config.toml
tie_word_embeddings = true
learning_rate = 0.0166
beta1 = 0.93
final_lr_fraction = 0.1
Each number is 128 + 24 x the weight over its row's rms, rounded and kept within 0 to 255. Layers, rows and columns count from 0. Numbers have three digits each. The size before them is the row's rms in percent of the matrix's.

# up: layer 7 MLP up, 896x224, rms 0.215, rows 778-890, columns 56-111
# down: layer 7 MLP down (transposed), 896x224, rms 0.16, rows 778-889, columns 56-111
up778 092:111142118124120162134136150102142128093142125106094131153121094130095107111172135190163151117125142128104089129134114100142126118142119178159152126168145117105126154142
down778 099:115150130117095136089141105134185115129124178091120116127177135116120103146186095144108059117142136125127110143123150190109135085110139155146130174134192114145063108132
up779 091:175084121090103150102118112157116122079140139086116102089151120136148164123106096108101159112136127142119149117101108103143125126133093119147112129105134148093130141160
down779 098:137099089122079127136124128149075107141126166152121096143104124130122110127137167142153101126086131130181078134164151117117108123151141150149113131107113064147148100122
up780 100:122123111149155077101134092114113133137104101114095150159174146150153087148138123142063128150165100119094128180096118094075091162133120131123172136130160108111082103128
down780 099:117116068132161131115123090104128149130120123111149189095116091168071107147146096131147107131107128107112096147100143100043154111143106147121122119125117108171139124128
up781 100:129125106139153114177157138181065123094158123115154118098115105140105117112161095104140139109134115100104137116143091108140132092149155131164110099121154123121094138151
down781 099:081157104145100137119113091112155085129101154135155074137110119124127154131126122153158153116131056115116089139128103136122118135093186177148111091142145122153141107099
up782 094:112160123082125149162150105142130154134129086105123150113153197114143071136098116102108154136159147141090105095118137146129115135079125086138127127151116152118121121105
down782 098:140114138091116122115148144147108099120176127149159107083117128157104142108130158108131092197119109138143167117126136147090111128142060132118164127090134153173113086119
up783 095:155182135070122090089122090081107117137111173117105173113114133118092085152110144138078157131107125117159114108150104096125135129126138122163078154101168094133102130129
down783 096:157130077117085150126122127127104119152107126156172166136101156125170141130141110163186114139132095128156114177122109156126117144179128132125082132136120112133130124140
up784 088:109126119104119118101130115127105179150151086140105102139110140158124124129151130161108150125138145129145143140123152151095113074135145088118149127130094106139077125114
down784 094:107174178123139091125136112126121084132106170122150047114142096109102122101133134138135127151127090116141141134141138133126144120158114165117149134115154127103121118126
up785 097:154121121125160132121135100099103119167164108124127109153117131168131145129136107135145139141103127100151118123130093161110129157135107084114108087087107139144106102153
down785 095:138109122105092118175149161126124164152134112141121152141089098156114107146150128147145212148125132157152110125142126141097154120150117101108125124105161132118112149156
up786 099:140119115152137125129135116112115145160140158149157141138208147121152121173103128104133149112122135109122187088095162089174167114075150125102131146122162076151135124130
down786 104:086147165158126069118100114116091143146108150122121137191159122141082119100111157108142094125099121114122138153119148139103116132155108136128118155110103129130128099095
up787 095:124123157097130147127173099144147150148099125134110179170130139130131102129134145133147162079094132126122088121083165154113075144174130085060112163175178087113130109153
down787 098:127114156150149128149101169114132118102078146103149135097106128136132088111146118106122176115170165139133139065114092164140161088136112165094102116078149133093134122114
up788 104:199115102109111179098154135132141108163115127138115156135107139145115169098161146162138110143117157111134081148121138132140145124105162119090147124117132150120115151146
down788 100:159093134095117141129166149130152146080110123141134132115112137124116152116104107165159128132132158151152157136127111120142143117143136142128101164117129103157153158136
up789 100:114137105149161123103154132105068139131117141135081121152124178106156169172142091113123122150130157152109139140155118139102100149134162140121125077168132136124135154150
down789 099:120169147144118100113109089109126140142068129154117125148102153153153151132140166108125113153121123127120141125122076096125144107126129139126116096097114114159143166093
up790 094:087121085118107091121152132103127106107139142123098186089137127108096133132147095101116116146126158098153100141136137094130108137165144139099115145109131103148141111133
down790 094:104130152142132119091111078125110120110146159170154101108152106133119113161107124135096142141120136130116074115112147093139111094102068143135155125135112103117168128141
up791 094:123137111100122108111119092111126166095105164096124132119100162084116108166112156115160111104154121147144169110149121144137131106089137092094207104137143120111107108129
down791 093:117147088188152164172137142103113133134104143153133159143100111145113120115092071158125135115110144113132118102108164124122103141142091154132098153175087116095113106149
up792 100:073142105147094122085082090113118121116115134159115115138180139117163206079117122142107166133113127153123134145110099134113144078128159123120131106088137161105140160109
down792 103:123112153115161159172105108125147175136151140116148148107112141116159166159099108132112132077166137126135143164097182113127163185093122082141165104157149128137129138120
up793 112:130181103131130116135153144141123134119149107101143118125102141135156135134097144125135109115144131087108138144139129140111075130112117115148120145129136135115130146134
down793 111:156143170151124106137123096139126152111127147142190126124109096088130119109082133129110115159184143117097164073183150151109135109127127132131120158129108139149092149164
up794 102:108071149116075148122123141125148127147130125104108136147171125132101131143086135143103143094138092166161133105131110098140120111150106123114096116161129137124140127170
down794 103:158143159107120138149125147143143127157137164127105134136127158143161126123135206122134120158168131117147161141126146125115138133084134138110131140172144146070112121130
up795 103:127100130125142122144141109105098156162158122133105096106135178133151104096146171119107105107127124121151117107164115166149107116140124186122164157116160106139120148117
down795 100:136102129125166139159094129144113094147160143147130053165137105115133117181105077150110166118106119107131192101114166081110102122147120126073137157162081111112109137127
up796 100:113144096118145106183133172113096093081160151111104105171102139143143069125129120145139122170140138086130154092100095129149109123102112150127134106143131157106121109113
down796 099:161131153127133109128116082097170129128136127137149130104135124137098113158135116144144134114151137134156129106140081138142100139126129138096134127087126139092154117124
up797 103:143125118146138070153102116136145158120139130114143143127128160114099103134124104112091162165099150137147127140110100134150081154113121130112135135117122124098181147118
down797 106:186142130119095154126144150163169171157142128104112117108102140148149132120106152178136162134117116135127152150168131112106128107072144097136138139145118087144139132124
up798 103:147115078122133135118083106120129126133171120105112114120132116132116137124130139117118135101082110169099111109149173165163100129142110131157142164158114183166125123138
down798 099:162117140145150112104114162127176114130117187136141147091105131155128147163123115144119106094132127150121106118140140164103107134106099135100124150109131132136152079121
up799 104:109146144100124157099160065152171092155083156119131137177126166132137146128118145114112118123122120127113143081107137086150148167085124152100122115094148137123118134147
down799 100:132145152113143097114148141138104124151094087124172100148108120112126070125127153124160163121105129107141137107056121149119149117144126164122082184162127123149153120123
up800 094:103131125157114107142104144129147098142145130177158163106105108114134111161147111140133156110132102101127115098146121129131124112167170127111180127168100163086153135149
down800 097:136126138112103129118120147135131144143162126165128129133150135095140160148082094138105131138117071183125133124132129159103115114135110151100113145136122146120175122102
up801 100:093128113118071096089133144139108134158095148133125126093159106156130161088113120132169106085126090133095111124131106121127147173146117116099119117119111158121137101120
down801 093:092143101134109072113147106150121125117105105153119120086151152154079130102114124168105073108109140131154110152108130116137127066076114128150137160126118123106116093128
up802 112:155120093138154143128170115126135139159124107142094117124130179130133115097109154072097125085136163114147132147167174136100121171083146108132143111180121141077143128090
down802 108:160120113146118092128117147179119119152122142114115152155115094158095128169111169131088150118153130106122132151095131120094131134104086105135142142130091168123146115167
up803 099:155118106132126091141134116130163118106137112138183135111149112131110134090118123141145133131151130117126111135102143095173109138133112133153157119105148131086117111127
down803 091:113135140103167109136165109141144152168121146118110118134121122162177098125151166151118100155120116132116138135127146142110108129128102171148145136131097098203123147152
up804 097:173150105092126084127108133111107119159120117167126173126137163123093123145124129144137153139136121136108158136141131100158136130148128121150137141080135116105150125155
down804 098:134139122117111091140168097136159129098120133101103094062133135160143140100129130140085140138130094136145119146145119116071149131107124107107120140149144163112134089122
up805 098:096096090126158139118156118046144179151113130165099094112104143122179121151123108130121173113146146202120169154110144101117115143141135096153127084106106130116139104150
down805 104:147149201092123130141138147151095100102191155142144150157127124107107111076145148091107112109121164105169105145158116147123116149128159134134166149097118134063137147147
up806 100:129120124134102169112088158151134134136150108136125128097149138131127117131120164102154142174128139129115121122149131103142095106124141126093133138145115153136123157119
down806 094:137119157150173128159139135165097107123146156152152103118109110144152113138118136125184156157134165159105148169139164138122115139113143161139141172120106156160122114119
up807 096:092154133146075157104092151105117092145097170139096153144117178157150159095119120178124096141109146103151128157130169063135187086166110088163172142123127156147118123163
down807 100:152117108085152079140145129159113130166131152128114128104158115163165126104137141111120141128169129154141102122105083157103125110091184099131123109151110120113139122169
up808 090:100110141146124122102101155147124141127128108126135138128104103157164121163111123135154151118085128101140098119160124115102165089113132141076104128117121123130126120132
down808 090:179165128119115125135128089082169114140119125105119154123094145154122129092140138174127107167140124149130131138106180144121127094167116149142123128153136145122134109084
up809 103:122128103119125103146122088104125163121154096159133130160136172148138144149169140123118111121134157122123085123121089136134179081109159110148134148128103144137141176096
down809 095:137138115115109113181117141132135097095116088131110102134091079150179165074161153110099116123117141155095116133117139163103171100118123160171109116113104149128149151095
up810 101:108179136126140150169151151157138168098137168170138101134147130132126117161126166118119114131135135124157161122117178115133115172182146151071127111157096162107096106123
down810 106:111138127164151139082066100148128135076128074135119079110121139147142130093115182155122116137140126094131095123109138131151107178113154116135121111128110165143120146140
up811 101:147078146112198108116143100146080169105129133157146134099136128127125120126114173120117146116177117125183109106133110138115125116144143133144137137154124116154101119114
down811 100:180101137151136133123128117120127111159138150119134108110139175151098176152151131181109122122099126133129114142103084115141158121137134132155117151128145105160105121132
up812 107:157104135115115102159127098122138120147108138166087168140186177167119169108202137130091112146114138104148171128144151136152092112166153154157100157142152085090102127104
down812 106:120154184141094142087133140126170119117086098075171143131181133130099104157154110130113113134110148175157107137162119154129180154115152123146113151165163114083098136139
up813 099:137104104130130084131123108126151115100176103120162101123124165134141100140144119135160140134145119146127130121153136136094181085140155069110081121125107133148122129117
down813 107:127156121141117153097134159121123139117103159106091172133136099101122153142110115129135126167119145077153098130134112102154136169139141125151133144128155135139114159173
up814 097:125126101154079157117122111100150069183143163133120110094099122115128161113137103105168162149125116165158130146072110105146126105141136122048155103085130124105144088120
down814 102:137138148167106149137124111155134110115096132136156117135129127122132137128146154087124153151106125133123177148104156160133111076130099111116164161114093102115164140157
up815 095:128106133142133130137110106119100119159152110143134156115120110106140115069148138133129133130160122113105148154155155112158150124086121132120147105152115131149134104131
down815 098:061130159138163117181140137098123116150131128144156099127114061141127106104115152117149143115121147147139160127095127149131139099109164101179140166132120121120109155143
up816 094:152134122146089105098132137097149110108134135138135114093167141142130158115152132110150076128156149103181111101120112119135177095130140120143153135164148123082126163152
down816 097:119136102124130080111132105148102126110110148136151106119108147125114129137104153160129114087119152151123084085144130150140120099154143123121142154105156097106140103117
up817 086:118057137115171101077111100136105122117088142161100079106119139157133138112138065169156119063114110152169084133140117133141088164154149166146159142154147111124146115111
down817 090:168126148100150059120129156152106128107099127121157138146147152132136159136067129137184149137122126093125093106121155151159111105126130126160134136144167140124125134110
up818 094:147111126125107113131132127094130127138138108139152140139145162133101136167143165159126124098139134105092125158160112057067066130135154119137135137083131166094057118120
down818 094:136117148133127099114073099163109170103086132126179143110127110136089147114102113106180081126150108135105147093108115096120096190157129141131105146126157132135137152167
up819 091:134139132112109159148101119114110136137148111153116109162121130122135155129128091133119149150092127128106145138154123149146117116141098100097171166134097121147123127162
down819 094:154102155147157105172148125138163139132085097123157167123096114145111172149108112148108141134105090137097115126108129079101137117114103091126112106139142145113118126150
up820 097:065108101103124103149113123134121125133145123175125139105131160115124124141200144127151136125116153098113140109150182115092128126079133142130133105120151109148155115144
down820 090:124138138132159104126114138141131152141130102109112149114125166107095100185169129107091137117137155089138141135102132119130104141109127087153115102162105111109122152119
up821 092:131135147108140111136127069130159120117104146124142143123178131105124119152099134122170140099175121136146102125143125078134149122122109150116135095139161088102103132143
down821 095:125128131102152118088130130104122147124129104159113146091102106127144089146151127154114152162108129136133145118136140123152169104100124124142120132130145141196164092127
up822 107:111094108136107134110083138154124128092117160126071123124145090119121173118160136119116145121104132145138164097138161093143149128109123084101134122116129085135134125130
down822 102:143154154158100091180153150154170166131163147148115097128095133150171150102106130155147125140148158162121184151108147100135138154116119101154153150147151104087108102111
up823 094:147124132113126137137121116111129140118094115088112121140143130135080101182065089122080110126121144120146124156129150074142110128112114076107152106055155124112098136138
down823 103:142118155149141101150161114119157063125114150105138129128170137172117163131074161112128086158099141073144150120140133114179060135140135199144125143115129090112139131119
up824 093:151154145168123104075087110115112122120165140131132098129142137136129131156129113121168123108129116108133110131146161159157103136139113094152144123121173139111106115114
down824 095:140125121129112107136131105146158115139150144156095122097123120150136114109102124119106092129173154130128131176106129127139106101126147088154109124141124094113106139100
up825 106:183143140110154121128128140123140091152101176107071145100124154120136075132093106091164144128155156106131149128132115084124130172101130094129125151168108150153118126118
down825 112:151132139111097122173133127131150122165072106098171100116183088148180147120133136105151156165145101144105134146143123156096163111155127131115111170141122092127143110121
up826 106:116151115160099177127091134115136148141133101112091043093157147150150151158100176174119132150148166135157117130131122131129138124127148142141133140163139121127109130142
down826 105:169130102107110128127125129114102132103133159124122145141121138169130103151183116106110130131095146150135158158111133099181123138156122113128084127119153136110125118121
up827 093:103123156114140160095132107131153113135150140131138114112109114173121142111124077132117165144141146135101118119141160086162123095108122172117093154163149116121103146105
down827 098:108135177093101102126140182120162075159149148114080143141097164131143149120119133125130105127111098133141115115138148163120159139127145101114134144140138119137083121120
up828 101:128088114143112110171131123107118109134129095143118122090127106131168093121120138127137163128120133139163110124109121130154146096162123114110112080137153087132168188111
down828 104:076108147141081133150157121118142120148103096125158117094142110105090115131142100162171105116145112113119131133154114146109127128167133100108153095125160128127060129122
up829 093:152122150146135121130172169093137138113119101101139161135080099096142132147147122141192117112107126125119125125143115144121130133112164191139132095140134143120131118139
down829 102:170098158138103125108124137140111140130139145107155155128140144103130132119163133131134108129139092101042169138140134139149118155146126145128129163145150127153089113164
up830 110:142170143106111165094098165128128156107153117118123152143101141145117128125105141087146114181125101108140123098113113085154112128126145146146108136164137112116141118144
down830 107:139140107135102126131136105130091131116131108105130138147170109109146138120188121151129137086142125157119123149080142165123130134154107166115120113152135096123134109157
up831 101:094151153115132136110134157144148149138111130099112105122139088132152130159138143124148095139103121112170117133124135103162152120094113110122141152098137163148114074170
down831 103:128115105129132135093096145116124114089152131116123131171069113127139103132121167100101125153093143142129099169123127108139135105111135162118113133135131097171166131174
up832 099:133122162139132133147133154123123105127135137150113149139129086126143106077102143140115089110132112118103110146098181146179103157144135159138159116125113147127098097157
down832 100:157142116157150095065128137144130167102150131108080157138117137144167123137145070120069137140103110108087128156161131129161113162144140081163096125113128144146111133087
up833 101:143113133106153124105123122110145128147092114121128150116117145121132186126132127166121091152085130113098133124131127126150133139128122130109108178133137144113086105129
down833 099:153102088076139101099166179160118181138087099140116150136139116115148097115107083104079180102112117127161134125132167138124107141132099102104148134138160111157097105131
up834 099:142140134167155116137081089136139120139117136137116148153160143144121151154085135135113158115155155128125107107131107094136126144076133082102116052123149124098156136119
down834 093:172140168140203133097103096138101117138126143137146118126121131152141117141133135143099133102161121126120136158104092144108117138131123153125154138082157104105116092148
up835 093:131084160133105131118137130111107164127152133115142176106095117156114126158118117108112134111095138095078128132107156138133104172124158125099114061151139107133140128130
down835 095:153098137154130138135158155119120152105125150104165104140151090149107139126142120116135125128143148127128103166071144134134125105107130161147136158111124118145102080122
up836 086:130143127099163146152145127112155128131130135166115150154154126144128118132109137155120152099137154079109142167149128126139103118170123142121173095126151113098123153150
down836 086:122126112138150097153136114091150093154122133134144105135115128129116121125145134138109103128148125138118133148120116091161174143103111133110112110091141127137117105099
up837 094:117121124103139157128165137090142116147142132118108111122132164153059121166139143148134133116101127147134109135172162107155109107126109132098142102135151116138163098111
down837 097:157154143128157102153088166144121134094102124130122108122081141154077158104147109113143129143166146097138095101126134115139126089121150106135132124135151111132131156137
up838 109:126142090141087145115121133138150079137136138124113145162110121137156180141190111115090146131086112134124134116153136104147143092139120104153131113102116107133158129155
down838 106:132105124143126089147155150140179111125153145130168132158112138119170128113150134127117124159144118113151140099170152125145127112101107127134071134121167168135120084125
up839 103:131132113173127120123199119110121087198146139143082128140149141133162117123154110134110156097082127124147152145126154146124148096131095107112150091124155138117115151146
down839 100:118128068125162116180168153097093147160077096154103136117112097144168157131092137116123166128168131116110145189122135137113094112126091122152139131084129094123149138098
up840 097:126129099106150131129149167138133156203170131131145141121128122148130073104165105125113162144119076140131096181073136155112134184140159095142139118129114087113099095154
down840 097:068168124075151099161112162130106115134145126087153116156142096134136111114176100111153169116127101124146119130098142135151135152129138136147126131146079143138126123143
up841 106:170124107125142171098105167118069077153116131120093152148126136135170104135093172111164073148129116133125146134143140110141115128127132139064151128178130131159121116115
down841 102:117142120147112133112119122115146165135122152090114166117185139142139167095171136144138119152150124139118127165120102103078144151126135166144129141157128103130141117104
up842 100:097119140124046132152119137151110103143144122150085141120136155127123153070118119123119130107161194105156092142122086117116126096139155091115102106125114131131097095110
down842 098:135112126111106105172115118117143125130121135107111109092146083109094129157128140121142127110131140182130129186054134114146107160144119145093159166110133112103103129169
up843 100:168135143152138110143086136100147132172122146131075131171112133139182098103107132128156138102141121201104137122157156117119144099127152137116138124135180091132111138151
down843 097:157142164149120148121115153160126164122049119127136144121146129152132144095124102142101113145150126158082120157120125095112123095147107104150119106096138132103133157126
up844 104:146127100152136182159143150112087135092136112133092119102158109150148151164116102136107140082132111147115133129087141157087135095106159088121103143132125130126087140169
down844 102:125134095130133082145160127124148125123135124148133105155117135109124127135169138124099145171130131103136139118128111101083168155103104157154127139132144126143115100111
up845 105:170123171151164158128121134171120098138138159128104162156176140131133063095092124121125163106088135116143127137130114134145074115111187136154166132113110100147113097113
down845 103:124106122140069124128097166116105147127138129159126159112138123112115154135070164116140144142121118142168117126171129140105101128123141120107123123126109143125092157142
up846 099:152122188148182102150176145132114109140119122220135090146142101159165162118128078142176128096177104111164088124151152188160114136110133141150099159132154089081176112100
down846 097:112166104167152155128069105104089083137129181134127107093143122168152182126119104101126124135122124128128063114162126132183144121145115145142115146131138131140158137100
up847 096:105108145121099134116083137118117121099158133150087100139124118109118141151139144135118128102115111129185086098119113107152122119144170114110124136151170139148124162148
down847 098:165116134170122112165111118158122120141150137114150103140122102132129164112146106068146134110135137173148123137117122108115109093108140116113120143131119113150140117173
up848 101:149122177081156108119110160159130123092145103105110171133150135127081132088110168165170149101118090126122128131137125061097115162151134185139184107103158112085126143146
down848 103:102155156171138137137059194110126134145114107131115087153098115138143144132142160142110117106154133201134105090107145117127119120127118131131131105104119142135150140148
up849 099:108124131092166138132162090143142156123125159104060129092121132127128150098111153099126096169150097158136139122118121131127088081150076125139168105121119155118150146174
down849 101:111115120081156165111130124115104175127172137100116180147138109081110120147122178135110125116128129120153102108170117133136144137121165081140144127115113091143149159131
up850 103:143154113105122113134167183077114116160109127139133141104128123132167152182088116101097081125138113113113113070107138152123108088114130116169135126174123138127101135121
down850 105:179149115162133111139106152140131097093130104102087103122146143151138123122107109098138100134136108187134135104146137120139136104135124094160142124105097172092148124132
up851 097:155147116174158123094147130093109133152151103134081171148123114146089074148109100092129128138147131101144118147130120131134141086175120121143163092117133117117130158141
down851 100:121120112154100116134156104148130155172132084114128175129117101151128071174112112097085186117147115138118193133120119162126131107131101123104147145137116120118116161104
up852 092:136141106125133103143128108168122145141136107108131099154141104143121139144176157139077150154151108145102110094104125166157142122119112100173138102084170127134124181144
down852 095:126122105202157127110163119147087101106128144131098118122098103144153096108169081118121139106137138119147156144145130124167156125097111146131099153111119119162159132122
up853 102:124093150198107082088070153133132157103132145138136088127161090150119130124121102133109106168123141127127137147134075074131151101116102128144088121128161144136124133136
down853 102:114095160136105130114160110086121079137129138134131122170140087154112166115136138127115082150123146082118130151120136123132132123106122147130089118128076102112117109136
up854 093:102085145118125134100121137130101108102165174136135116095105139126126165153138152167117144086119155123130134124099152089139124115172122117130127075144158151079149107154
down854 088:155125158103148117162090129125076105122133139170138136138135108164121123140083167131171085169112152099125090130108133098139119155093107154151130127138127175147121118098
up855 099:138110172176114148117143089118113095154105147125121102138153131138154088088105130134142144151115148123140144139123107163133100158145106108098164111086169141143130116130
down855 101:146111077137111099105133155135133165128114081123185135164091140116140115140157143107146138143110152177105134115156143101081126074167182124120104142139127111180156139124
up856 103:120120127127130130124136122089133115127161109135116110084098121125111159133128143064120137114153128157102099130132120106102146100159120112112163152122130129119126143142
down856 102:152110134129099134175117121133108166104137128148149134083140126139109155162148142155141100149112104063146172113118135136165080144161128138139162147083113118134130187135
up857 099:111135165107144177121165156106129121136121125131085144124145146117129131156133106139138126128124095128093151146192147129101121076149113138130154101146087143120172128096
down857 097:129133108121185154159115088139148158105123121141074152127142133124106160105138120129110144102167138145132158108109134111112141126137165133152134068110128106086176110137
up858 097:071099130155097191124142122113158108122184072135107128105134146118108106120135131126152101131134118138151144111133107118123110130151123102134142148115157104159149169093
down858 098:134141155103172132132141138123154111123138142112132191131140071121125132110188131101175155136122163119118144107153154147094153126117142115098146084151116103141118115119
up859 103:126122131154130143112150121113109098137136087112116165155111112070159106101113130144126119126142143139098101125121098160157139140100106129129157091153155131114108095137
down859 104:152132093118139154138133114181145109125148125124145129074081129133141111132129122139154121113146115144118156120111083162109159122093135140099144101114063132179108133101
up860 097:147137143126117117143109102155111146122126122171145122137152130137133119109142090142111117109106129163142158111119127118144089163096166159154112144160124117123089092135
down860 094:147137148104137095120146111125127130147116131091125136111148149115113144102112112155166096138113107188131094070122166141109147146130109097123111147166113113155129157104
up861 099:117154101140170097122099129065112136100103135137133147173166111186122132127131090132153120096158115162082138112120151133140156140168094153141129145152129127086141142106
down861 098:126143139122110096147114120140094089092107129180168102136154155182138126121091138149077150165107138193121148104109128166194123112130119140136135117122179120132134086105
up862 090:142125126140097130120097117127100122142175131135133140129142103125115125096144077124121114117079131152139125145134148097140103117108142154135103133151120129107121135145
down862 102:136125122141101124142146198143179121095115167146122105149118142133139146116131127157142112140168081121139105116128138155116169112140106155133107139139125149108172103115
up863 089:109069113149121173129111111127133117154124147164115162078086117144146147136117122175139203132127140085139128132128096113102121071148116139104116140149149109103135130152
down863 107:090156133142146104169164145097157144099162128121112156117138141098096124114134142101120091112181137158146106153143183125112134165112147110153119147137082134152140133128
up864 095:106135126109151145094119143117108098107174142153134165152174122082137153091107100110138169119146125127137134131160113106104121130114117181079160075084129137120155136150
down864 096:119144090112142163110137153156133131143159126136127116120167132154156134093106135115173149133164172121110109127172119091110074145090111124088148135094109105140109119143
up865 109:085155100130139081137128171135175144139145109105134174112130112107121106153165127116153099128118128089164125106130133145178090118108157112138118111125140116128155147107
down865 108:118154087125123132150103156117147127102102134144135144127161139136091096135155123113098102126148145136110140151142160121137110112076168109147122160120093128107091135149
up866 096:141158072106090145084131125152099096157109139135151146116152111150101121104142124101076106152109094130114162079123124115131139098158146096147138117180117114072136109115
down866 100:150120152140136149128124131132112091122119134128124123091121154118121134091135037134123149096124130106164118140120126158173136139085105086131096113126114118082163098136
up867 096:124133124140139095147168070142086094123105151111115122153133159134139091110108131141125099133131119111142114159122164105122126122158152137135080133142108127129144089178
down867 096:097151151134131168142100121122179171159122102132122112110119060137146144081148144118157146143132115144135087100117077127114135120101117149098181094093136114095120133153
up868 119:168156115121146123135158168102104120146145134119095140142138125133120107095147106084138092132102053145124084132113132130116166107135149100099105149136163117149141112141
down868 123:141119132124104108115117122182136143142127131141161097100105177118136116104104153121110084136128119199089141151103135176130162117167115094103097177127116133121142133114
up869 106:161179127139096128119126156118092108143118121114159161143166093134121176126127093120097093134119137141101117129085145146097130101183100105145142141130120095075125134169
down869 100:131085098127113128123130141107128147117204150126140112119157102154142161143146131115141105168135121126137099119136130142129095125141043113148120141142047158164122139160
up870 097:103173166167102129124144131117118147140095111108133166122108145100112133109084175130138148116105131143185146164101096128092097088133115129149161090160129134139135152102
down870 104:119128146137130160118130120146135188137128145145113115108150142158111069121135137166135142127153092137138141135136126094122181128125114172122151137073125117112139178174
up871 100:140128153117119097118114159143092134135143132125148122135131108104118160058118098162127118175105146082112133129136139155124094122129162101122078127113123139115139146151
down871 102:159154149096137120117125121090133107108122126136165120130101158121105154136111123175104103172127143110113146134143119094135136111104098129131090137133125161155152112106
up872 096:133164126107126185137156138134150121123149105125127123125091137158121116140099159095150090121099127145143123151143145126128092162177125100120085144165101084156102099102
down872 096:192108141173131117108117144114141108155120137124137063128106083133132138203095100141111156109148131112144160162121107155099125128155120111133122130124124135143112140144
up873 109:129118119095143071155144125137148105147117140163121065120126091117156115147126168149151141121110116133120139123113136131129104115167141183136149133123134109138150149144
down873 106:119125135104137106135129115098124104120119111134140172122180124184164135102142112128127143144099117147112143129083116134122106182107154127152150119161121147125131137091
up874 095:167133127141105154139137117138143121117152072168138106129140096078123112118153169145151121125122120135153118157170135123168064089170107149146146132142156133135122144140
down874 097:140078165124150145126112160173131112093118134120151095129098120168133131135128145149121143145151102145082118082144113110138155128109126143186163150085120138123161142119
up875 103:144120109126136100138142121133146118096143104109117140125110139133134114116164143134121122120147081122127113118116093124131076134062104128152100095123109105118089103172
down875 104:106112107106135121122131184124117165145114136170173111145167116093127113152126093151102134093135144112146118149091105117110159126114157157130100117159104148109109156137
up876 102:150103153126085140124162191102139116159130117158160127148063096154104123111148099111101144116162116094163151140146112100156124135111102165121114138120179150119137105133
down876 105:091123139157155137127146109167133089103112108123116123097184142161142148123124156151087119137132124132131144103117122156135139104115163172153139078101135121120075115106
up877 099:130166105150156155137129118116104138124100156146134133075160114130170160148128104149124121158121126085139126142098123106155152115133166085120117111066103116123116160177
down877 099:118125145098208124123096153168125109099131175130168108129120075133122160113124119113178127146147172126143156118106147124126153095106129130127166142141158149157162154183
up878 108:114143116146150131111116169147099126159133123125118117172163126171152091103122097124149143167109145112141137113112100105189120140164136134122126143124165139128150177161
down878 108:114147116207100123117117114181146135130105082156150122103124117131150142132103142111149106148132106140131185132106124067144153146119144145175150141169147118110136188121
up879 097:141122119136124141135135139117127118121158159095131171141139156132120158070165147126111143114102151089129136125143148104134071142114157160144154088127111148136081114099
down879 092:097124127119147145156117163145118182136099129142137132136121145118115155125135172108097145159131153101110107122147121130128079103131102195130107148169140135113106153141
up880 106:118152143176118149141109121143155128137143131131105149088147154069138135131136144135120130154101198155131103141109122145090111151118113115110107157071143155128113107150
down880 108:127089165149142100154107082103116104093118151148141129100112143104152123107130161107150123152113162124159131165140144142111135110048137102139145132138153105117139114109
up881 092:115164153126172133130107122154128113144149107153073123160113170142142134130110121143075133098139121120136114112131129102093115121134152151174110082163117116101127114149
down881 099:123110122161171135136098067158138114148139122086137097093094116176138121115138098145151131132107176133166126133167210171091123105124157148111115094152118118085155128142
up882 094:139161111157133144139122149143134131104187124120127151177085106179143122162126115124149133110133112121117130095137139087165124160141124133115170115114137174129107126129
down882 093:146133167143070116123118123131103169118142133142154098154105103163155102152085104149164172174108147109133141113154129138118111145170151133099081136131165122150096111097
up883 092:125092114125116188109115133115122112148139113094156165119082076091123116149143148086147147141125169144135138146129142107136154152131139103136148092160141131095104112099
down883 092:120126122134114103115137152162147095101127139167115128146133138138117080111111140118117110125147153079115130133120141126136171140157120120116095118119151134157090103093
up884 108:140167150170060139130100118181133109155104117124085155102158135145151096120170157174067122123152106155128132134146166127152133148141157139127121130160109105138138128133
down884 100:092141139167124105149152110135135129127134157154109166130157110129107122146143132159090128091133115141136134120158139140127127128112162126112106094107116135143100136163
up885 103:139100155079108083111120130131104098177131167147091157123164091160110125135116143151126176119125124117172124132093084131153136102156118106130150120098103104119134147143
down885 091:102132140157109153141119066125108156135081145073119171106080100146128130114093169155142128171112155106122104110105132161131088144126133163111133170129103141116116134146
up886 097:141115106159135097062138131176151103133133110118138162122108162131103087112132124155158107122142136124134114119149128136116126145103134157095104093154154146150111121151
down886 093:122161102144161118129149188118089153165150139154138142136092114123171139167129171165105129099119125061129148132152114155120145144097142152147133126151139196096107144149
up887 107:111102136098154158113114113155143131091135153110080143141100173120100108144159099145135130106165138142103110099130108122108146129150088096131180105149132110108127164079
down887 097:108132105138142129133164095147159136091129100138168141163094117127119100126090128148158154141116129079114112082134143160114142149129131131086121156115101120161144116136
up888 097:106104115092129154097152111128158140139161109143153095101156109112126112097096117134135125140161136126079102087178137117117103111117118128111121099124165150096117126107
down888 105:137144138136123117109155143126105104129123118160168094105130143096102099107104104141149147113142093156102120145119132098131120098123094101149085098155108139149150129091
up889 112:132145142114125116156143106122135143128148129102160131099146172111120108096156148123144145163126132115130146142144158084100149162131169136131103149155119112149137127133
down889 109:096158127101084099107113141146170142118133092107147131051103093137110150150113149122125162137113105182114145107114121105104142159111086136135149145153120091162111150097
up890 106:095133121134114122124134122133137110085101142137152144112116144174108153086127158153125137094077157157111144138137132138118104141099103103150120105098110181110137087078